config = dict(
    num_hidden_layers=8,
    head_dim=32,
    intermediate_size=1280,
    vocab_size=4096,
    norm='rmsnorm',
    attn_scale=0.177,
    tie_word_embeddings=True,
    extras=['capped logits'],
    init='normal',
    init_std_qkv=0.04,
    lr_head=0.00972,
    warmup_steps=200,
    decay_fraction=1.0,
    max_seq_len=384,
    doc_mask=True,
)
Each number is 128 + 32 x the weight over its row's rms, rounded and kept within 0 to 255. Layers, rows and columns count from 0. The size above them is the row's rms in percent of the matrix's.

# layer 5 MLP down (transposed), 1280x320, rms 0.0252, rows 723-751, columns 0-79
size [ 98 106  98 100  93  96  96  81 106 104  97  89 104  98  94 108 103 103 102 100  97 100  99 108  86 101  94  99  85]
[[100 100 146 133 191  89 151 147 156 124 104 147 127 131 172  56 169 162 166  79  88 162 161 117  62 154  63 115 105  96  97 177 102 123 158  95 122  87 116 218 189 109  84  85 110 159 115 131 105  61  63 108 106  99  96 128 157 152 123 124 117 139 126 163  86  95 117 154 140 111 122 121 111 104 113 132 139 102 141 174]
 [117 104  80 141 169 122 104 124 137 135 133  99 139  85 144 180 166 122 129 116  82 108 118 106 133  82 177  92 142 150 111 109  96  86 124 124  75  94  58 164 132 125 174 124 158 115  92 122  83  96 115 113  89 186 151 185 165 156 147 141 154 102 176  89 154 100 150 155 162  84  95  58  94 161  45 129 123 104 127 139]
 [160 118 114 105 102 131 141  79 118 102 133 195  78 203  57 152 111 123 114  83 128  94  94 103 108 113 122 163  80 176 160 139 106 128 149  94 114  80 153 103 101 145 163 126  90 156 130  97 218 112 131 155 108 142 111  83 122 115  70 142 178 101 116 123 123  86 173  59 139 128  84 166 154 134 133  89 170  98 155 173]
 [184 126 152 134 169 104  53 158 154 139  91  87 152 171 113 140 127 122 115 126 119 136 121 105 157  97 110 103 137 154 130 112 135 143 125 102 106 135 152  69 121 121 188 140 128 138 164 107 108 175 152 116 119 107 105 107  97 204 121  99 112 130  98  86 143  87 160 176 107 102 132 138 213 163  91 149 100  97 133 156]
 [111  99  85 123 108 117 161 119 157 122 154 156 140  98 190 104 116 156 150 122 138 131 131 103 152 161 113 125 101 160  99 133 101  77 112 122 112  51 148  91  94 101 136 109  75 126  98 114 172 124 129 119 122 215 136  91 121  85  95 178  88  97 130 172 135  76  97  99 161 170 122 158  70 101 141 107 120  84  95 102]
 [162 137 147 110 109 128 115 146 142  48  86 172 176 116 125 116 161 168 113  87 129 101 117 167 150 114 135 205 140 111 147 133 167  81 134 120 116 233 133 189 186 119 160 122 136 111 159 180 141 119 147 101 121  56 157 172 102 195 177 104 149  39  86 116 115  90 167 163  89  82 132 139 213 147 175 191 107 187 136 119]
 [128 124 179 188 134 131 145 135 165 205 138  41 104 133  83 131 125 137 105 162 137  72 124 154 132 169 117 181 107 153 111 164 124 124  69 147  97 127 134 132 116  87 127 114 122 175 171  89 121  57 188 129 114 157 101 135 103 144 198 158 171 111 121  65 132 127  70 101 110 112 136 133  88 139 137 135 105 173 129 155]
 [131 180  99  91 112  99 165  75 148 130 122 120 183 104 159  86 161 117  70 165 151 110  81 177 132 118 138  85 117 116 164 145  84 126 116  44 141 116  71 119 127 160 140  79 113 146  78 119  99 146 212 136 168 121 169 158 119 146 173 149 112  52 105 144 113 128 103 135 185 142 109 144 147 156 165 132 199 146 180 128]
 [154 102 176 147 115 151 108  87  93 111 146 159 100 125  98  95  84 109 143  79 180 141 139  62 136 174 123 127 147 160 104 189 152  85 137 114 123 124  89  87 150 164 127 149 141  97 141 167  62 137 122 123 117 132 133 139 150 124 104  97 107 108 169 109 162  90 124  98  99 119 127  83 107  90 124  94 156  85 117 185]
 [168 102  71 116 129 165  99 162  89 143  92 101  90 160  86 144 164 113 101  63 115 111  79 157  92 142 109 120 142 178  90 131 154 158 128 115 134  86 156  82 132 159 178 161 158 176  83  93 150 151 149 157  75 119 106 128 134 164  64 121 120 118 166 153 135 124 144 146 141 110 130 126 134 168 140 106  95  90 107 121]
 [144 159  88 131 220 131 134  74 174 114  86  93 133 140 113 130 169 140  86 108 135 123 111  97 118 130 142 112 117 162  67 137  93 147 126 136 125  99  79 126 120 110 123 188 103  91 105  45 156  91 113  85 133 133 181 155 118 137  91 124 139 164 110 125 111  76 147 143  98 120 162 113 124 206  84 115  73 143 107 168]
 [136 132 127 143  83 142 149 178 110 113  59 145  98 153  53 112 103 142 120 125 138 121  93  79 116 118 167 165 118 151 113 135 154 145 126  68 102  64 101 144  92 121  85 191 173  93 117 153 134 109 130 158 169 145 171 109  93 154 171 232 153 137  95 160 120 101 114 153  85 153 136 141 136 143 123 128 133 116 179 140]
 [136 176 105 116 126  90 152 148 152  75 160 137 160 129 142 112 110 125 109 116 143 137 110 155 136 122 174 120 113 139 117 152 119  64 142 113 132 156 129 140  81 133 134 154 103 105 113 163 142  94 121 110 162 167 120  76 116  91 153  90 132 161 113 133  88  80 174 186 140 106 185 171 124 112 173  69 154  91  93 133]
 [135 172  88 163 154 184  99 138 106 104 160 178 158 103 107 163 190 133 106 140 105  83 112  99 150 133 127 121 152 188 150  97 176 102 152 153 114 130  94 163 160 141 157 142 118  86 145 141 117 132 126  89  91 136 125 166  92 169  82 133 150  83 157 141 188 168 125  99 151 174  96 126 138  87  95 159 168 186  76  89]
 [164 169 211 139 124 145 138 114  83 122  73 114 121 157 188 106 160 155 127 115 131 105  85 116 154 107 103 156 114  67 105 103 164 130 111 100 145 113 121 123 122 122 159 107 126 102 112 128 144 167 127  82 191  86 131 100 180 160 102 120  98 167 145 156 171 149 104  96 112  88 175 125 107 158 101  37 175 136 118 186]
 [129 158 121 133 118 148 209 144 139 141  62 120  93 153 103 133 135 158  90 107 169 138 127 147 107 107 129 168 119 124 124 150 126 139 144 190 142  90 109 155 107  80 154 102 136 165  73 155 136 105 158 155 159 153 156 125 165  56 160  82 115 123 117 134 165  93 158 101 133 125 104  75  87 100  94  76 144 127  58 124]
 [ 84 202 159 139 166 146 205 107  69 133  93 116 122 139 172 137 138 128 156 177 185  90 120  99 170 165 139  79  99 113 158 132 100  52  84 120 129 108 107 143 100 109 126 132  92 107 175 160 147 152  67 101  96  49  75  88 119 132 138 112 195 145 212 132 123 125 152 151 170 138  79 128 171 142 136 173 113 146  91 153]
 [112  86 112 131 157  98 105 137 115 159 105 119 143 143 148 155 122  83 121 129 187 162 109  95 120  74 190 176 111 141 151 135 127 107 141 110  72 123 134 176 162 104  93 131 120 186 125 125 121 110 161  95 117 174 136 138 117  51 106 114 134 171  74 106 151 114 116 140 177 162 151 117 145  92  48 107 136 140 131 160]
 [130 142 129  95 134 113 139 110  84  82 138  93  98 130 171 129 115 209 145  97 129 101 140 212 190 182 101  86 173 157 132 155  97 159 194 132 132 149 125 144 164 137 133 144  93 157 171 145  99 108  95 109 120 152 100 149 167  75 146 121 108 136 189 147 184 145 126 148 131 133 107 100 126 187 115 125 145  72  80  75]
 [177 114  93 134 123  86  65 130  72 158 175 133 134  82 181  88 155 145  53  93 158 121 157 129  89 135 143 167 162 172 143 111 154 137 125 129  76 167 167 156 115 149 193 155 165 163  99 118 146  83  97  93 128 127  91 105 134 131  48 119 133  84 183 128 129 113 151 171 157 170  45 125 113 106 127  78 125 173 128 100]
 [118 110  96 151  72  63 128 122 136 104  94 100 150 118  90 151 108 183 184 176 104  77 171 130  84 116 143 133  95 135 155 141 106 127 172 224 167 181 124 133 152 132 125 163 114 131  90 139 133 156 124 124  87  77 167 147 165 152  73  95 122  35 140 122 149 103 128 178 125 135 135 128 146 212 167  95 113 125 124  75]
 [168  96 109 124 134 162 114 148 135 156 145  80  80 165 158 155  84 110 116 147 138  57  84 140 162 134 161 106 171 113 180 176 148 108 116 153 174 177 122 186 145 146 187  80 178 186 161 118 106 136 125 152 133  97 108  85  88 138 108 138 122 149 106 132  67 168 127 122 104 121 109  98 159 103  93 146 157 130 191 110]
 [ 98 146 110 148 108 118 132  38 135  57 120  65 161 157  99 103 105 129 140 168 118 142 158 120  86 137  79 146  73  74 165 170 127  84 125  95 120  86 130  93  79 141 108 122 149 147 112 133 137 144  92 152 155  98  76  85 146  70  92 158 121 120  67 132 146 164 144 131 163 166 136 105 159 125  76  91 114 165 157  48]
 [115 123 123 106 233  98 150  93 134  79  88 141  70  97 182 141 155 111  92 108 218 161 131 156 107 171  95 164  98 102  99 104 153 169 166  66  55  85 145  86 131 168 102 129 113 128 136 115  76 164 114  91 109 133 143 109 169 121  41 131 132 160 127 147 110 180 103 133 151  95 148 116 112 118 117 153 199 178 139 154]
 [180 174 135  94 147 102 134 133 122 183  91 142 136 188 186  94 138  82  76 128 147 128 109 151 126 122 122  73 141 105 123 119 123  75 145 162 129 166  90 101 114 130 139 159 117 107 158 157 122 153 191  93 180  79 130 101 104 138 169 194 178 116 103 161  75 148 124 156  72 132 163 113 179 114 127 152 127  94 187 184]
 [145 121 181  95 147  75 168 102 141 130 115 181 143 132 127  73 150 138 182 189 125 121  75 123 122 114  99 116 131 101 125  59 172 192 130 109 204 152 105 200  81 126 202 124 149 157 113 151 119 123  91 107 104  63  58 129 157 176  69 137 111 192 124 106 111  98 138 148 128 106 101 129 123 126 112 123 130 129 119 141]
 [151 104 173 109 148 133 104 183 190 162 136 157 161  90 140 175 139  89 126 137 156 136 145 162 114  94  89 106 185 104 131 151  99 176 126 160  47 123  95 130  78 113 181  90 164  98 145  87 132 150 114 124 154 114  86 100 121 131 114  45 162  69 196 151 116 132 101  93 121 142  90  83 118  55  88 153  83 167  80 139]
 [100 107 149  32 129  80 172 153 149  83 151 133 139  79  55 180 119 156 153 144 120 205 122 156 151  92 165 116 133 190 126 144 108 105 106 137 108 123  87 127  64  85  77  92 125 197 174 170 172 116 150  59 143 145  89 120 106 122 141 160 124 145 127 179 137  73  86 138 160 196  73  72 163 143 126 105  96 137 111 146]
 [118 147 140 131 136  96 147 127  83 153 114 132  91 108 176 127 149  98 144 119 150  99 193 141 167  86 149  89 109 157 135 135 110 112 130 164  96  96 155 115 136 171  83 181 146 130 129  91 101 140 122 157 159 140 165 116 125 113  56 120 168 109  84 102 127  81 156 141 173  85 161 146 133 102  81  64 150 179 113 165]]
# layer 5 MLP gate, 1280x320, rms 0.0981, rows 724-751, columns 0-79
size [115  95  96  95 100  94  76 104 103  94  91 104  94  93 102 103 113  99 102  96  99 103 104  68 101  92  99  85]
[[190 136  91  92 160 153 158 191  74 143 126  98 157 144  66 111  97 160 147 166 147 120 153 154 174 167 125 124 135  74 143  83 107 124 166  79 119  80 152 121 151 146  92 124 147 123 159 129 150 144 110 126 114 126 113 136 113 150  91 100  83  86 111 117 105 166 112 102 118 128 133  87 126 143 142 107  53 141 125 138]
 [127 105 102 136 137 137 144 149 148 186 167 125 189  87 101 126 113 157 100 125 154 149 145 133 169 100 119 110 184 184 149 124 130 179 176 162 154 147  98 120 101  47 131 148 146 169 128 175  99 184  74 135  78 133 107 191 122 131 121 102 123  90  96 129 161 169 152 105 155 164  73 153 132  92  95 106 129 142 129 174]
 [105 118 145 130 161  98 106 111 141 131  85 119 132 140  68 159  89 139 130 136  53 143 114 103 169 108 158 152 140  70 141 143 150 154 173 100  58  57 165 154  96 138 140 101  85 123  57 126 135  90 123  78 172 134 135 181 143  58 144 140 129  94 109 158  84 105 143 123 133 150 175  73 170 124  92 163 186 115 122 172]
 [133 113 142 135 153  92  88 117 133 173 131 139 107 118 116 110  81 143  38 117  82  58 122 136 161 180 104 108  69 195 118 171  83 135  67 163 105 115 130 146 109  94  86 102 158  89 119  57 141  79 122 105 149 113 147 157 123  79 130 132 113 108 113 145 101 180 142 190 116 110 176 114 172 176  52  91 111 140 166  93]
 [121 103 168 154 145 143  88 171 148 145 119 162 114 145 141 115 103 112 229 138 126 104 108 169 136 114 117 104  93 122 118 111 160 114 149 120  86 112 139 145 156 145 102 145 125 133 110 107  90 127 108  91 110 142 122 155 129 167  92 170  78 114 136 109 110 123  61 105 146 164 147 121 132  93 121 123 134 120 148 171]
 [153  86  89 109 137 140 160 183 111 117 111 132 141 107 102 127  68 172 140 177 173 123 129 128  74  96 201  99  76 132 184 135 112  59 154 126 163 139  98  97 147  93 205 143 152 186 147 141 117  85 165 155  50 118 154 141 127  94 101 118 101 159 160 112 128 171 172 148 129 132 117 105 134  96 150 104 169 166 157 123]
 [154 104  83 149 160 124  82 107 164 124  93 140 155 103 114 119 138 174 118  90 129 184 130 148 121 168 140 170 101 122 133 175 104 118  97 155 131 143 110 145 113 150 127 169 157 136 145  89  96 122 123 175  99 169  79   7  62 104 142 126 138  79 133 177 132  60 129  69 130  92 145 146 108  81 141 133 171 124  71 114]
 [136 112 161 149 153  98  37 147 157 170  49 154  50 113 140 109 171 181 158 210  97  99 163 136 127 131 122 124 130 145 166  94 119 120  92 131 130 106 108 122 144  95 165 110 110 101 102  87 142 135 152 109  85 121 172 109 125  97 182 111  89 160 129  98 135 189 150  87 220 129 106 109 175  97 152 129 112  98 136 135]
 [154 147 150 116  87  94 175  72 110 160 113 118 119 143 162 143 169 167  77 123 107 139 130 144 135 165 149 101 147 114 131 157 104 133 162 118 132 116  91 150 115 132  69 108 173 127 138  97  90 106  89 143  86 165 120  86 165 132 108  98  86  97 138  80  93 162 111 130 170 167 100 108 172  88 116 149 154  85 128 154]
 [192  98 133  51 138 151 133 198 115 166 183 138 135 124  95 137 144 173 152 112 107 132  70 115 143 126 159 133 171  63  99 141 119 145 163 135 157 149 128 106 181 120 140  70 135 122 177 160 141  96 145 112 118 114  60 157  96 119 165 107 162 135  74  86 129 114 123 194 144  45 178 150 175  94 113  80 123 111 151 110]
 [107  99  92 102 131  97 125 122 150 102  96 158 130  72 130 109 164 152 157  96  73 170 134  95 228 138 180 108  66 173 155  86 158 177  98  97  88 112 120 123 139 127 165 119  70 173 111  91 157 113 120 160 157 179 120 107 193 113 118 173  86 143 119 155 121 111  81 196  98 156 131 132 122 149 117 105 153 131 148 182]
 [142 132  63 139 129  76 158  81 127  90  90 126 141 155 162 153 148 101 126 186 166 122 115 137 128 128 122 109 125 141  66 145 140 101 130 154 116 182  84 174 112  69 164 175 120 175 128  96  77 185 130 111 190 151 154 131 114  62  80 109 125  96 117  91 117 136 119 156 150 163 127  58 148  88 127 147 138 161 175 147]
 [101 133 139 124 155 144 109 123  88 160  73  87 113 109  32 164 117 148 105 107 149 152 131 127 205 168 129 123 108 123 187  92 155 174 197 136 169 190 146  92 107 147 124 123  76 108 151 125 135 130 110 115 127 145 136 160  98 130 127  97 122 168 121 147 104 129 142 115 160 136  87 132 141 125 125 182 164 117 119  94]
 [152 136 106 187 172 112  86 157 148 130 124 168 156 125 136  83  67 128 147 147  74 118 136  81 164 104 106 139 186 163  93  69 124 107 129 123 187 162  91 130 116 158 143 128 151  95 182  85 156  78 145  96 144 168  94 123 122 110 191 195 186 138 166 133 175  79 100  98 103 144 136 132 101  96 149 138 121 143 144  68]
 [ 99 162 159 125  83 135 131  97  97 101  84 123 135 149  99 125 111 216  97 110  69 135 121 113 129  89 118 135 207 144 136  82 117 189 126 108 150 101 127 144 155 127 146  91 118  93  92 124 113 116 135 114 165 105 111  64 165 123 196 100  80 171 107 145 159 106 122 137 146 102  97 102 128  76 149 107 115 125  84  65]
 [123 174 114 167  85 122 121 160 123 150  87 153 107 182  79 154 120 146 179 145 151  95 171 159  76 167 129 105 116 101 126 123 137  88 109  94  94 143 127 150 119 137 101 110 110  69 198 131 164 158 135 166 152 136  90 148 195 137 104 150 153  74 183 131 143 157 122 116 177 166  97 131 152 180 170 133 148 111  66 207]
 [143 141 195  97 122 138 108 172 128 120 126 158 156 131 100 175 174  83  79 112 156 100 141 181 113 112 127 114 108 133  90 120 153 148  99 133 164 115 145 110 127 183 214 129 124 115 134  96 178 166 137 149  90 207  90  90 152 127 133 131 149 120 149 136 194 100 132  63  86  96  97 126 177  81 111 117 177 142 116 105]
 [165 181  86 129 117 108 119  87  59 158 109 169  82 136 126 104 131 141 126 139 160  51 194 121 180 128 103  97 120 125 129  88 156 119 137  78 117 135 107  91 113 134  84  52 141 126 122 132 162 125 134  62  82  85 102 136 117 152 153 132 213 123 130 127 103 157 138 104  64 123 123 127 144 103 151 109  61 124 166 138]
 [108 126 106 177 167 154  77 107 147 113 107 187 108 144 129 164 137 174 157 173 100 136 109 165  93 109 126 158 101 104 141 135 183  88 128 124  48 111 188 124 127 128 149 166 147 114 163 170 175 154 126 168 105 134 114 129 125 120 154 109 106 186 134 185 173 126  84 111 121 132 126 118  85 168 150 111 175 155  70 153]
 [154 180 180 137 139 160 117  95  42 107 114  85 155  84 133 107 171 156  89 174  84 152 194  83 171 150 152 162 128 137 107 153 120 130  98 144 196  98 111  67 105 109 170 125 143 126 121  89  84  88 168 156 153 140 104 102 123 127 121 105 139 106 142 158 119 104 109 134 108 143 209 117 111 100 120 109 162  96 159  93]
 [105 140 109  60 139 162 173  85 160 180 113 181 135 136 122  67 180  80 131  90 120 117 108 128 187 147  98 163 188 144 146 130 157 103  78 144 153 118 184 129 146  67 163  69 179 125  59 123 140 102  93  93 115 167 187  87 114 104 137  90  82 103 105 217 141  85 113 137 165 121 149 160  89 142 127  84 155 100 151 122]
 [107 183  83 113 142 142 105 134 163 117 153 135 183 136 124 141  82 127 138 123 172 112 158  90 121 131 142 131 152 110 162 104 135 100 159  97 144 142 151 145 134 107 164 135 179 128 121 145 138 230 159 170 128 119  61  50 134 107 145 162 113 148 180  93 111 153 138 125 170  94  80  42 188 112 153 129 175 160 187 145]
 [122 100 135 124 102 135 166 165 143 157 118 136 202 161 146  92 131 143 101 113  45 112 160 137 114 108 146 143 119 184 132 135 159  85 159 227 180 134 118 128 112 114 130 124 118 145 110 165 121 160 154  95 171 160 214 152 133 136 125 124 115 173  90 142 118 161 124 145 130 130 138 120 121  91 142 135 105  81 184 161]
 [143 129 143 180 164 150 175 107 192 175 120  95  75 132  87 123 149 130 179 207 115 115 148 144 103 137 136 106 111 132 139  75 122 158 146 130 149 151 133  85 112 114 141 152 120 118 114 130 157  44 152 115 105 164 109 131 163 125  99  60 162 127 162  87 179 169 141  76 169 168 148 130 137 161 154 134 126 151 160 123]
 [126 169 139 144 138  54 121 107 129  75 119 182 133 180  87 162 182  91 152 145  95 113 110 123  96 138  99 111 187 167 154 135 129 209 140 166 102 127 141 126 129 114 134 109 119  79  74 174 111 128  73  83 132  98 142 111  72 158 178  91  85 161 133 165 129 140 142 131 139 113 170 143 133 158  84 153  84 104 147  96]
 [149  98 143 137 155 119 138 155 116 158 114 136  61 163 102  77 138 114 119 214 120 196 142  85 127 153 153 120 122  92  96 161 175 154 128 151  93 100 124 146 109  73 125 135 118  96 127 144 119  66 111 133 174  91  78 126  95 120 147 149 124 123 114  84 151 159 133 136 157 128 181 118 146 164 106  90 140 203  90 164]
 [105  98 199 157 112  44  63 106 183  76 143 132 131 126 102 123 164 118 205 131 169 109 106 192 190 138 107 161 156  99 135 171 143 144 102 164 144 150  98 166 104 113  67 186 124 108  65 114 140  94 122 137  87 126 184 134 169 182 110 130 136  90 108 126 162 136  97  90 131 149 105 111 115 169 105 143 104 116 136 136]
 [ 87 102  65 133 181 114 146 184 137 146 176 143  61 150 157  96 104  82 162 141  68 122 185 114  81 149 144  71 104 105 109 109 111 156 153 126  97  47  78 206 182 122  73 116 199 169 136 122 123 134 113 123 101 118 125 106 108 109 121 127 142 117  81 113 163 104 134 109 122 115 136  78 114 119 145  96 137 108  68 221]]
# layer 5 MLP up, 1280x320, rms 0.105, rows 724-751, columns 0-79
size [107  95  94  96  99  95  82 102 112  97  92 101  99  95  97 101 106 100 104  91  99 104 106  76 105  91  98  92]
[[148 106 191 128 110 124  83 121  96  95 160 129 106 159 141 159 121 147 105 132 165 129 104 147 113 184  94 147 180 118  86 107 121  55 104 114 140 185  92 122 135 135 159 130 162 141 140 146 156  73  81 157 191 165 147 112 135 104 117  65 131 112 124 119 172 143 142 131 126  72 139 168  75 108 159 106 143 141 160 127]
 [179  84 150 195 153 135 140 116 156 159 154 139 102 124 139 110 143 133 105 130 134  74 151 138 167  87 127  69 117 163 164  82 187 170 129 132 147 171 143 116 173 144 167 106 105 115 168 163  95 123  97 180 140  93 135 123 120  81 147 130 197  45 102 114 146 139 146 114 171 152 103 124 194 164  96  83 131 157 102 132]
 [135 139 165 109 138 185 201 130  91 106 138 181 148  81 130  80 145 136  90  95 141  83 114 102  92 145  92  77 104 169 121 142 108  92  75 119 120  93 142 149 127 150 136  97 180 105 134 115 131 148 105 122 165 157 159 147 118 154 134 165 130 113 189 113 164 117  68  91 105  62 170 167 116 169 154 111  97 158 157 163]
 [126 178 158  61  74 154  65 133 144 119  98 172 121  87 138 157 180 176 143 167 158  55 142 174  91 113 108 136 135  76 167 114 102 135 178 140 160 103 142 138 138 133  60  96 123 155 179 113 137 102 120 115  38 154 197 106 147 171 109 118 141  88 130 117 126 102  88  64 104 194 142 112 106 146  70 111 106 152 101 134]
 [ 97 133 137  75  98  97  97 144 136 106 103 163 139 209 155 115  49  98 188 138 126 130 105  83 137 196 128 104 107  96 119  61 131 135 138 114 146 125 126  79 144 107  79  88  91 142 102 158  95 135 136 193 120 132 143  85 102  81 105 109  99 151  92  78 163  84 119 138  87 171 122 140 110  85 131 111 193 147 126 111]
 [115 124 129 143  78 117  81 121 117 140  91 147 149 101 118 129  70 178  87 148 160 146  69  89  69 107 139 120 157 143 118 164 139 169 146 109 107 126 131 117 159 121 130 128 150 205 136 172  55 141 137 100  70 146 141 104 140  55 144 102 122 137 112 137 144 196 149  91  68 148 138 148 110  76 122  76 207 141 138 154]
 [ 15 153 160 187  96  90 137 128  79  90 139 136 133 189 164 130  96  77 176 120 113 107 163 101 116 141 140 108 130 150  81 177 167 138 152 125 134  90 215  87 162 171 103 135 137  88 104 132 174 151  79  50 156  63  97 103 138  86 159  81  75 182 121  85 136 216 131 170  94 152 149 152 113 161 119 182  91 143 100 121]
 [150 121  97 143 119 132 130 106  97 121 141 110 160  94 110  80  90 132 149  65 181 132 115  89 140 144  96  90 141  93 170 129 109 124  95 112 125 127 152 141 136 190 140 107 195 139  79 138 133 148  95  87  71 177 163 153 132 114 144  83 119 129 188 115 105  88 117  95 161 111 144  79 164 112 206  95 129 148 135  91]
 [ 92 159 154 135 101 118 127 223 168 158 140 121  90 180 117  92  74 127 159  63  72 135 112 116 117  96 106 180 198 136 133 164  98  91 129 135 215 157 131 155 135 162 127 109 146 139 153 121  96  90 156  84 102  92  84 165 119 168 132 140 164 162 115 159 118 100 118 113 182 119 131 116 139 168 101 177 126 135 138  87]
 [195 132  81  99 106 168 109  97 171 141  39 124 171 155 108 173 169 167 152  97 156 131 156 151 145 124 142  97  92 117 158 109  82 123 153  91 167 141 111 168  77 101 186 146 148 124 113  92 122 127 102  72 166  55 128 107 129 132 111  75 147 147 174 180 162  63  93 165 164 151 168 164 126 121 113 150 109  67 117 150]
 [104  70 116 128 130 127 119  56  95 102 140 133 140  80 147 164 100  90 140 114  86 114  77 209 144 162 125  76 201 138 111 158 102 176 162  95 108 150 161 150 152 193 166 148  68 139 183 106 114 125  87 117 120 166 105 141 104 166 147 160 139  70 121 104 113  94 119 138  83  78 119 110  95 117  79 105 133  82 114 161]
 [105 138 107 168 138 108  89 157 158 148 145 122 126 168 142 138 154 107  93  59 167 106 164 119 138 191 181 137  78 107 121  86 192 136 116 141  79  92 153 146 142  94 150  96  69 112 108  90 117 111  61 125 163 171 147  94 102 141 148 147 138 125 110 126 124 137 135 123 107 135 107  57 119 137 128 140 129 130 118  99]
 [ 96 157 107 109 168 105 130 188 169  93 123 161 139 130 121 178  80  97 114 118 115 160 128 158 141  77 148 107 151 105 155 168  94 176 142 105 133 126 161 127 131 118  91 123 112 107 158 165 111 152 159 151 198 126 160 100 141 105 119  84 135 110  71 155  46 150 181 157 137 107  62  98 134 153 153 190 178 134  55  85]
 [ 84 125 137 125 141 142  88  90 140  92 119 109  85 101  75 133 170 113 111 123 114 127 165  96 113  93 177 165 157  96 167 105 175 140  99 103 154 115 141 150 151 149  93 122 124 184 141 194 105 124 152 115 163 135 108 151 120 177 129 179 166 150 152 113  98 101 172  97  84 157 118 191 125 168 185 148 184 119 164  89]
 [135 137 156 172 109 142 140 119 147 125 180 129 162 154 126 123 196 195 129 125 151 151 105 158 127 110 153 134 178  75 174 125 123  89 124  88 112 149 182 126 125 121 106 186 113 101  56 130 160 117 135 138  90 176 127 155 157  98 126 129  22 112 128 141 143 197 107 133 100 119 149 167 127 132 198 159 158  96 136 149]
 [132 128  93 134 140 143 155 143 160 137 176 202 116 127 143 144  64 134 157 182 111  96  90 126 122 130 103 157 117 148  81 141 156  73 175 121 109 143 147 134 163 155 112 108  85  78 178 135 151 145 138 169 163 191 133 165  85 152 124  68 140 141 173 163 134 125 187 154 131 112 127 173 144  99  93 152  82 195 125 113]
 [131 132 132  79  76 154 156 151 103 119 117 126 153 110  76 160 113 139 136  93  92 114 108 160 161 178 137  87 121 185 137  65 115 132 104 132 145 114 126 120 127 149 125 122 139 108 149 117  87  94 152 105  68  83 100 138 138 129 186 185 165 129 111 112 152  81  80  93 110 147  90  69 101 131 164 148 163 119  70 127]
 [201  96 111 149 146 129 174 139 130 168  87 102 124 182 153 110 115 103 131 141 137 145  87 115 177  89 119 190 143 101  84 130 101  80 169 140 144 118  84  74  90 140 139  96 127 112 124 184 170 112  68 124  63 151  70 160 166 106 121 104 121  69 101  86 153  78 135 152 168 147 166  92 141 140 141 127 112  68 117 174]
 [146 163 168 159  89  93 157 123 112 119 115 155 141 188 129 203 100  90 135 168 149  88 161 146 146 139  83 139 150 112 110 140 126 108  76 180 117 148 147 127  76 110 136 127  86 113 123 119 136 131  92 116 122  70 158 171 133 171 116 134 137  86 152 165 132  96 108 101 111 201 161  83 169  78 117 135 130 104  95 145]
 [111 105 124 123  96 119 182 176 148 148 167 166 114  79 171 140 118  92  86 138 121 108 165 102 155 111 111  80  98 102 124 134 128 155 134 132  98  61 158 118 136 101 103 154 105 131 156 139 121 109 136 164  75 140 112 132 114 128  92 171  89 116  67 160 166 106 120 136 145 111 157  80 102 138 130 130 109  85 150 115]
 [133  75 112 160 130 136 146  89  88 160 102 129  96 134 132 135 130 100 120 107 135 132 141 132  92 157  63  84 168 100 131 164 107 123 117 119 119  72 163 160 103  90 140 142 180  83 160  96  94 124 147  97  99 140  79  85 108 125 127 138 177 189 142 119 145 102 122 161 127 119 168 118 162  50  97 120 120 111 141 117]
 [186 155 161 161 114  98  82 104  85  93 133 164 126 145 131 141 133 105 101 131 116 108 141 122 115 117 129  55 123 135 138 172 123 106 144 134 145 140 113 155 137 165 161  96 121 119 156 117 113 140 149 179 164 159 129 100 216  90  81 136 145 122  94  68 139 148 177 155 138 103  83  84 137 165 107  66 122 127 109 126]
 [ 92 149 130 150 119 158  96  71 141 118 136 153 147 130 104 116 167  98 135   9 101 143 148  94 179  79 171 169 109  92 166  71 141 135 161 114 153 127 154 134 178 158 115 130 163 158 127 140 136  59 109 113 101 152  80 109 169 138 126  74 137  81 154 169  98 109 139  92 117 143 134 167 146 136 155 116 151 180  55 140]
 [ 87  72 106 134 138 155 115 169  85  72 130  90 133  89  98 125 129 162 127 146 147 147  99 103  68 118 146 157 156 132  90 113 163 109 111  79 159  86 103 166 115  88 116 121 141 151 132  67 131  81 127 141 136 134 131 138 174 114  87  66 117 133 144 109 137 128 103  81 141 122  78 123 115 185 163 110 140 132 120 106]
 [137  88 190  74 168 133 121 157 106 127 149 184  98  60  84 115 179 138 155 146 114 164  97  87 143  99 138 104 166 138  76 118 148  94  66 164 134 115 162 127  88  95 182  99 161 174  78 110 157 135 141 123 120 165 191 109 212 112 137 130 100 104 143 155 139 119 129 142 192  92 165 126 139 167  75  94 142  94 133 131]
 [171 219 156 110 134 151  70 150 145 178 141 131 146  89 119  59 118  87 161 151 121 114 150 160 117 129 140 144 105 113  89  77 140 135  89 116 122  71 132 188 115 194 137 121 111  89 111 133 100 148 138 156 137  70 198 113 131 159 161  86 125 114 105 157 158 146 159 141  88 147 144 163 112 106 106  45 110 149 128  86]
 [154 142 107 130 149 135 181 105 129 171 135 171 130 117 169 118 113 170 119 168 145 128 144 117  51 131 166 155 150 115 173 113 112 102 109 139 118 133 160 205 174 134 201 100 110 109 109 101 145 134 173 109 134 127 212 102 115 112 108 138  74 131 128 157 106 178 119  93 104  77 157 174 132 146 100 130 103 123 146 125]
 [149 119  85 149 162 143 171  96 125  59 153  77 162 147 136 115 116 138 131 137 101 177 170 118 121 163 161 157  91 149 231 110 147  94 167 133 134 152 119 177  55 137 136  68 141 132 126 155 126 136 162  96 116 149  81 135  94 101 110 181  90 145  80 134 104 155  94 157 100 157  97 144 137 162 167  90  54 107 133 174]]